config.yaml
attn_scale: 0.125
tie_embeddings: true
parallel_block: false
init_std_qkv: 0.0381
init_out_by_depth: true
weight_decay: 0.042
grad_clip: 1.0
final_lr_fraction: 0.0
Each number is 200 + 20 x the weight over its row's rms, rounded and kept within 0 to 999. Layers, rows and columns count from 0. The size before them is the row's rms in percent of the matrix's.

# up: layer 8 MLP up, 896x224, rms 0.206, rows 25-52, columns 168-223
# down: layer 8 MLP down (transposed), 896x224, rms 0.209, rows 25-52, columns 168-223
up25,099,218,211,168,210,205,193,189,214,173,220,211,177,198,226,194,207,255,204,176,230,184,217,209,194,195,179,213,251,151,197,181,171,185,204,212,182,168,205,198,215,178,203,191,206,199,190,198,193,194,199,206,191,192,183,153,233
down25,101,206,215,220,197,179,207,182,178,191,186,130,216,177,228,209,205,230,192,225,183,199,189,203,197,185,216,211,185,219,198,180,229,185,207,162,187,184,199,161,189,204,227,222,184,180,193,205,212,191,177,194,211,214,196,189,170
up26,103,178,192,200,206,194,174,188,182,188,220,166,255,192,151,163,223,190,222,180,183,202,215,205,196,187,173,208,181,199,188,178,248,193,204,212,219,203,194,243,216,192,227,198,222,187,199,190,200,220,229,186,171,200,196,202,185
down26,110,204,205,186,217,206,219,134,215,174,207,191,238,220,197,197,229,198,188,221,228,176,226,202,176,183,213,169,178,199,221,212,234,175,200,180,200,225,211,201,176,170,193,223,213,230,204,208,171,184,219,203,216,156,192,199,174
up27,100,207,195,210,216,210,150,187,198,215,197,194,143,144,212,203,217,189,186,186,155,197,203,224,215,185,205,213,191,222,215,216,252,209,205,190,202,210,243,193,182,192,188,170,205,186,187,167,239,204,216,197,171,177,219,198,190
down27,104,200,205,192,186,215,213,182,197,185,184,180,145,198,188,214,224,183,228,194,205,195,181,187,203,182,204,168,194,189,225,200,204,154,182,207,233,215,164,230,187,168,236,208,191,220,213,223,192,206,202,159,193,199,223,192,220
up28,099,212,212,209,224,180,156,193,194,209,183,199,182,196,178,178,231,213,202,185,232,202,232,162,235,233,224,191,178,236,214,203,185,191,211,186,203,198,223,188,174,155,201,206,228,191,176,199,206,212,191,205,231,244,215,167,205
down28,097,194,218,196,204,159,185,203,174,223,234,162,190,189,187,207,195,196,158,196,173,200,136,196,205,202,202,230,184,192,190,200,170,163,183,215,178,179,178,193,211,196,215,199,172,207,170,167,188,172,191,193,174,190,190,227,227
up29,103,205,203,227,204,206,183,204,179,208,194,196,183,209,190,188,197,206,183,247,214,183,194,238,161,187,210,212,210,214,170,185,202,236,207,180,155,198,215,229,198,160,214,197,231,194,177,215,218,187,208,196,195,226,195,225,202
down29,116,170,197,190,175,224,228,226,227,175,195,240,205,238,207,213,208,197,194,218,183,204,179,219,209,203,182,247,202,188,169,220,225,220,227,218,188,206,186,189,217,181,209,221,194,222,184,225,183,215,213,198,227,199,218,198,189
up30,088,194,183,224,213,170,195,214,177,182,208,199,241,215,220,171,220,166,236,206,200,180,164,223,166,229,210,187,224,231,188,212,166,188,222,204,181,202,192,224,194,190,209,182,206,186,157,202,251,176,154,195,165,178,204,198,219
down30,088,204,212,191,193,226,226,209,208,186,200,249,211,193,182,194,162,223,187,205,222,182,213,192,171,212,201,226,215,222,221,165,219,173,192,208,171,183,223,195,206,244,180,178,224,193,148,205,225,180,217,151,176,196,204,153,216
up31,094,191,233,200,197,214,234,222,221,201,216,230,174,204,157,193,228,179,218,206,230,194,188,213,245,223,212,181,153,219,204,197,171,215,173,183,196,215,208,200,223,193,204,220,192,166,208,212,173,183,203,192,192,196,162,207,205
down31,089,199,223,211,203,195,213,200,199,201,208,212,189,198,170,226,207,204,220,175,221,194,213,171,192,235,216,217,210,195,205,170,157,149,202,185,186,231,189,187,169,203,155,187,214,220,217,202,178,192,202,194,202,226,175,206,214
up32,104,206,249,157,183,194,211,171,161,207,188,209,211,208,177,209,228,202,222,210,235,201,199,172,235,199,190,217,188,202,175,174,209,187,192,207,212,185,219,231,185,201,191,211,193,218,182,216,209,242,199,175,216,194,178,221,218
down32,110,197,182,178,218,221,228,214,187,225,223,186,193,194,172,252,218,187,225,230,215,211,202,184,204,235,176,202,195,159,210,203,185,224,217,206,211,193,197,158,208,169,164,166,209,187,215,194,211,197,184,159,194,208,204,240,204
up33,088,224,199,194,225,202,240,197,205,206,210,236,174,194,214,160,214,183,189,221,221,236,210,203,205,194,149,212,187,201,236,178,190,209,180,208,201,220,203,231,156,181,213,225,206,222,159,199,249,205,208,210,218,208,175,201,189
down33,094,219,197,190,212,214,188,216,202,191,201,199,220,209,177,221,213,180,208,162,219,315,186,164,205,203,206,215,208,173,224,216,207,195,206,237,190,187,191,178,215,185,180,223,207,191,217,199,181,221,175,169,220,214,212,207,207
up34,098,210,218,217,183,221,212,182,193,173,195,207,221,192,189,176,231,219,215,193,199,196,194,178,211,205,203,166,203,177,195,175,192,229,184,203,215,193,213,182,218,196,196,175,174,205,185,203,188,186,211,214,226,209,183,191,213
down34,097,206,173,194,149,206,206,188,183,206,194,208,197,211,189,201,195,208,211,163,199,164,226,189,186,255,199,199,235,200,195,153,201,203,192,206,201,207,167,176,227,198,184,200,189,212,175,218,197,253,193,207,234,187,213,203,205
up35,092,191,183,248,204,234,188,190,164,187,217,211,222,207,207,214,213,192,214,211,162,175,177,196,182,192,207,185,210,186,218,213,185,202,211,200,232,152,200,158,196,214,187,199,222,206,209,155,198,194,169,221,206,230,192,201,189
down35,076,179,215,209,205,196,184,209,187,180,208,213,229,189,214,198,216,176,199,235,247,221,196,193,218,193,222,184,211,185,198,196,224,180,187,180,181,168,234,138,214,180,158,219,163,207,169,196,233,187,212,225,169,210,197,180,207
up36,100,186,202,199,165,171,177,216,166,192,218,208,230,179,171,215,198,186,230,176,180,200,180,222,200,213,179,194,172,239,212,174,180,232,204,182,206,198,186,160,197,166,227,188,197,193,210,179,204,196,227,203,209,176,184,185,228
down36,100,225,246,196,184,197,167,178,211,205,234,234,188,207,234,175,227,210,218,207,221,187,204,221,199,193,197,168,194,226,233,218,207,190,198,208,205,187,183,187,204,222,177,162,221,206,211,207,170,210,183,191,213,226,219,160,190
up37,114,190,209,217,196,221,171,195,208,207,164,190,165,204,196,208,184,193,224,227,234,191,221,208,217,241,185,192,197,205,200,209,218,189,189,208,221,198,197,204,164,211,189,226,227,199,202,228,232,206,185,205,237,216,209,176,238
down37,110,209,204,201,212,191,226,196,198,194,230,236,169,190,202,185,198,202,199,224,188,151,220,191,217,199,178,210,191,191,216,204,247,172,219,211,219,213,226,189,206,182,212,159,198,216,192,217,192,216,156,176,219,229,206,204,222
up38,108,191,180,187,213,188,124,215,206,214,220,200,207,191,198,189,182,182,204,187,220,174,187,219,200,195,204,220,212,218,177,220,196,194,205,194,219,226,170,203,214,213,195,194,197,194,213,212,231,213,193,197,186,234,194,220,188
down38,114,177,193,181,220,195,178,246,207,200,225,193,192,215,204,154,223,171,200,217,189,214,212,193,195,197,172,179,199,204,223,185,187,178,219,200,210,198,179,222,187,209,193,198,156,211,251,242,201,131,199,202,185,218,191,183,214
up39,108,216,177,211,216,162,219,200,233,207,215,206,191,214,210,172,212,202,192,190,195,195,174,197,215,215,187,178,210,232,212,197,185,221,200,203,219,216,225,196,155,175,225,223,210,197,193,193,190,193,214,143,201,206,195,193,185
down39,115,219,240,205,223,192,224,224,182,205,210,203,211,220,233,174,163,188,202,180,151,225,215,198,164,204,200,183,210,190,221,183,229,184,240,226,192,205,201,220,224,198,182,205,228,222,230,196,174,227,165,198,186,166,179,211,189
up40,103,197,204,229,213,199,207,196,211,177,216,172,219,204,242,169,191,205,203,203,207,194,194,208,194,149,233,177,216,204,210,241,203,219,203,168,195,208,197,217,210,194,186,201,214,179,192,180,187,201,211,206,218,195,171,223,197
down40,111,190,231,171,203,187,196,202,218,227,202,211,171,187,222,205,187,220,225,168,192,203,198,170,205,184,192,167,215,204,209,234,211,193,201,200,171,241,225,225,223,174,182,206,200,188,191,227,188,209,205,175,228,212,197,201,178
up41,103,214,212,189,159,187,234,186,196,189,230,187,195,219,156,189,162,196,217,208,226,188,175,192,214,199,203,224,191,206,232,192,183,186,210,259,219,203,175,178,188,220,206,230,204,197,179,207,222,190,217,201,167,242,188,260,176
down41,107,195,198,212,191,189,208,195,234,185,187,225,198,210,195,182,189,223,196,197,257,187,140,204,216,198,208,180,179,200,230,171,184,184,191,231,196,218,203,216,227,238,204,182,220,140,173,182,220,189,202,235,199,235,166,195,188
up42,098,197,218,214,179,273,201,211,174,197,194,232,187,213,227,204,200,171,207,185,190,225,179,166,193,210,198,221,214,201,189,203,225,221,184,159,196,232,198,171,196,181,236,215,189,197,188,188,192,208,173,218,213,193,200,235,231
down42,097,214,203,211,198,208,224,205,166,183,146,181,222,183,182,222,229,219,223,200,190,219,170,176,193,171,225,197,224,203,191,209,194,231,210,182,240,186,192,152,222,197,196,192,168,192,194,204,177,185,229,188,196,193,194,234,184
up43,096,204,172,198,237,193,196,187,212,194,184,247,209,201,180,170,218,168,201,199,217,195,178,208,247,183,179,189,207,237,176,224,209,195,193,202,196,207,215,217,210,192,201,200,197,168,166,201,212,217,201,196,195,191,211,209,208
down43,097,200,176,174,170,222,175,202,174,200,184,183,202,212,223,220,167,215,208,229,192,189,186,206,227,190,234,192,193,193,143,222,217,221,209,216,221,187,208,183,194,224,198,208,186,199,208,187,189,206,198,185,175,218,221,203,185
up44,106,182,190,185,250,205,220,197,143,169,189,211,211,187,236,201,182,206,202,208,180,184,227,209,237,176,215,189,193,206,204,227,213,219,160,169,216,201,172,163,202,230,155,177,184,185,194,204,191,200,206,223,207,180,209,237,213
down44,095,202,231,205,209,188,176,208,161,198,197,169,198,199,223,156,203,210,214,184,156,194,214,199,209,221,231,156,197,232,202,198,201,178,181,185,166,195,223,182,209,229,191,190,192,202,217,202,184,171,154,207,234,192,212,225,197
up45,111,227,215,221,227,196,199,169,222,207,215,173,182,153,172,196,219,210,208,234,213,176,237,188,180,217,178,187,174,226,188,207,174,198,191,178,199,210,205,189,204,174,201,182,219,208,201,147,161,212,191,239,206,202,186,216,182
down45,099,198,225,189,210,226,209,170,217,204,210,166,186,217,211,188,186,182,213,208,222,171,205,181,173,179,196,201,200,203,217,200,190,206,224,225,233,229,192,177,178,175,200,223,205,212,193,182,211,198,188,232,187,214,192,202,195
up46,092,202,218,169,185,211,219,171,215,214,211,188,201,227,188,225,217,185,205,218,225,194,216,205,202,222,169,218,214,182,190,211,184,190,223,206,202,206,186,202,207,184,189,254,203,161,181,215,199,189,216,184,191,201,212,206,199
down46,094,159,168,171,193,183,172,202,205,237,193,220,242,167,191,205,204,192,215,217,174,182,235,198,203,205,234,199,213,172,210,191,210,211,195,187,206,238,188,195,188,231,209,181,207,177,219,190,206,196,235,203,213,202,197,183,197
up47,102,236,220,227,213,212,162,175,213,231,224,191,210,197,162,197,197,228,177,199,214,199,234,227,204,217,194,214,218,231,174,199,216,171,196,211,216,166,220,200,158,206,209,208,182,191,172,214,209,172,198,192,193,181,224,183,193
down47,106,218,208,217,205,207,183,174,215,196,211,233,195,211,175,164,205,208,167,187,217,209,144,204,229,164,185,197,214,205,214,188,227,179,162,207,222,164,173,215,176,194,184,204,193,171,252,178,162,206,209,193,164,225,224,224,205
up48,098,219,213,202,198,227,185,198,221,207,242,206,205,189,190,172,212,198,201,198,160,231,208,200,171,209,194,208,166,184,183,185,198,195,212,199,163,220,209,222,188,230,192,173,229,212,187,202,202,196,198,225,241,231,236,192,180
down48,109,239,178,209,195,219,211,247,168,225,220,220,179,163,206,250,231,198,203,218,192,207,172,196,204,199,221,180,188,224,205,186,213,193,229,209,202,202,221,203,216,193,195,157,177,199,218,221,167,203,226,208,216,209,212,206,217
up49,105,240,189,221,182,212,206,197,203,230,203,203,202,172,182,177,185,173,215,191,192,157,201,209,190,149,212,212,200,179,175,206,210,213,155,226,229,200,210,228,213,201,204,207,246,187,193,183,183,215,189,184,213,182,213,216,205
down49,108,244,177,171,223,213,207,206,221,153,175,170,197,236,188,218,198,174,216,242,193,217,181,178,170,213,185,196,189,158,184,216,177,203,221,199,175,223,203,204,172,216,199,190,218,196,207,221,219,220,199,189,221,206,217,182,193
up50,094,235,217,236,200,211,212,199,182,180,219,156,205,178,213,223,242,211,177,201,239,186,182,208,196,217,227,220,203,172,190,234,221,215,203,179,216,208,220,201,183,209,224,192,216,162,168,181,182,188,206,213,189,167,197,191,180
down50,087,188,178,204,192,216,187,187,203,209,178,223,157,170,190,160,164,169,210,191,204,160,235,204,173,216,203,194,187,223,173,209,222,176,199,197,221,193,225,209,160,192,177,186,200,196,199,195,206,222,200,228,204,174,226,180,208
up51,119,186,183,219,191,176,189,201,206,176,185,184,217,215,182,210,221,206,199,159,196,180,200,200,238,189,190,198,194,186,166,201,212,210,199,198,172,172,215,201,198,204,201,199,207,208,187,173,232,258,195,181,238,183,230,208,218
down51,124,219,208,231,214,184,194,201,196,202,195,144,184,198,131,215,167,233,219,179,190,210,180,205,214,214,195,139,219,184,204,199,204,182,178,193,167,219,168,161,208,210,190,178,205,185,203,194,236,196,201,202,234,205,232,198,209
up52,098,195,190,183,208,227,190,177,185,234,153,194,225,230,180,190,195,223,217,211,233,183,223,168,216,171,198,214,202,167,199,218,197,210,194,191,180,187,217,229,185,204,217,244,228,207,173,184,207,218,168,229,195,185,182,231,231
down52,102,195,204,200,175,238,242,180,198,247,219,176,198,190,178,204,184,196,207,169,199,199,200,198,198,202,208,187,184,208,187,198,174,207,192,220,231,216,217,203,194,186,217,156,207,174,214,215,189,165,200,192,185,204,211,193,204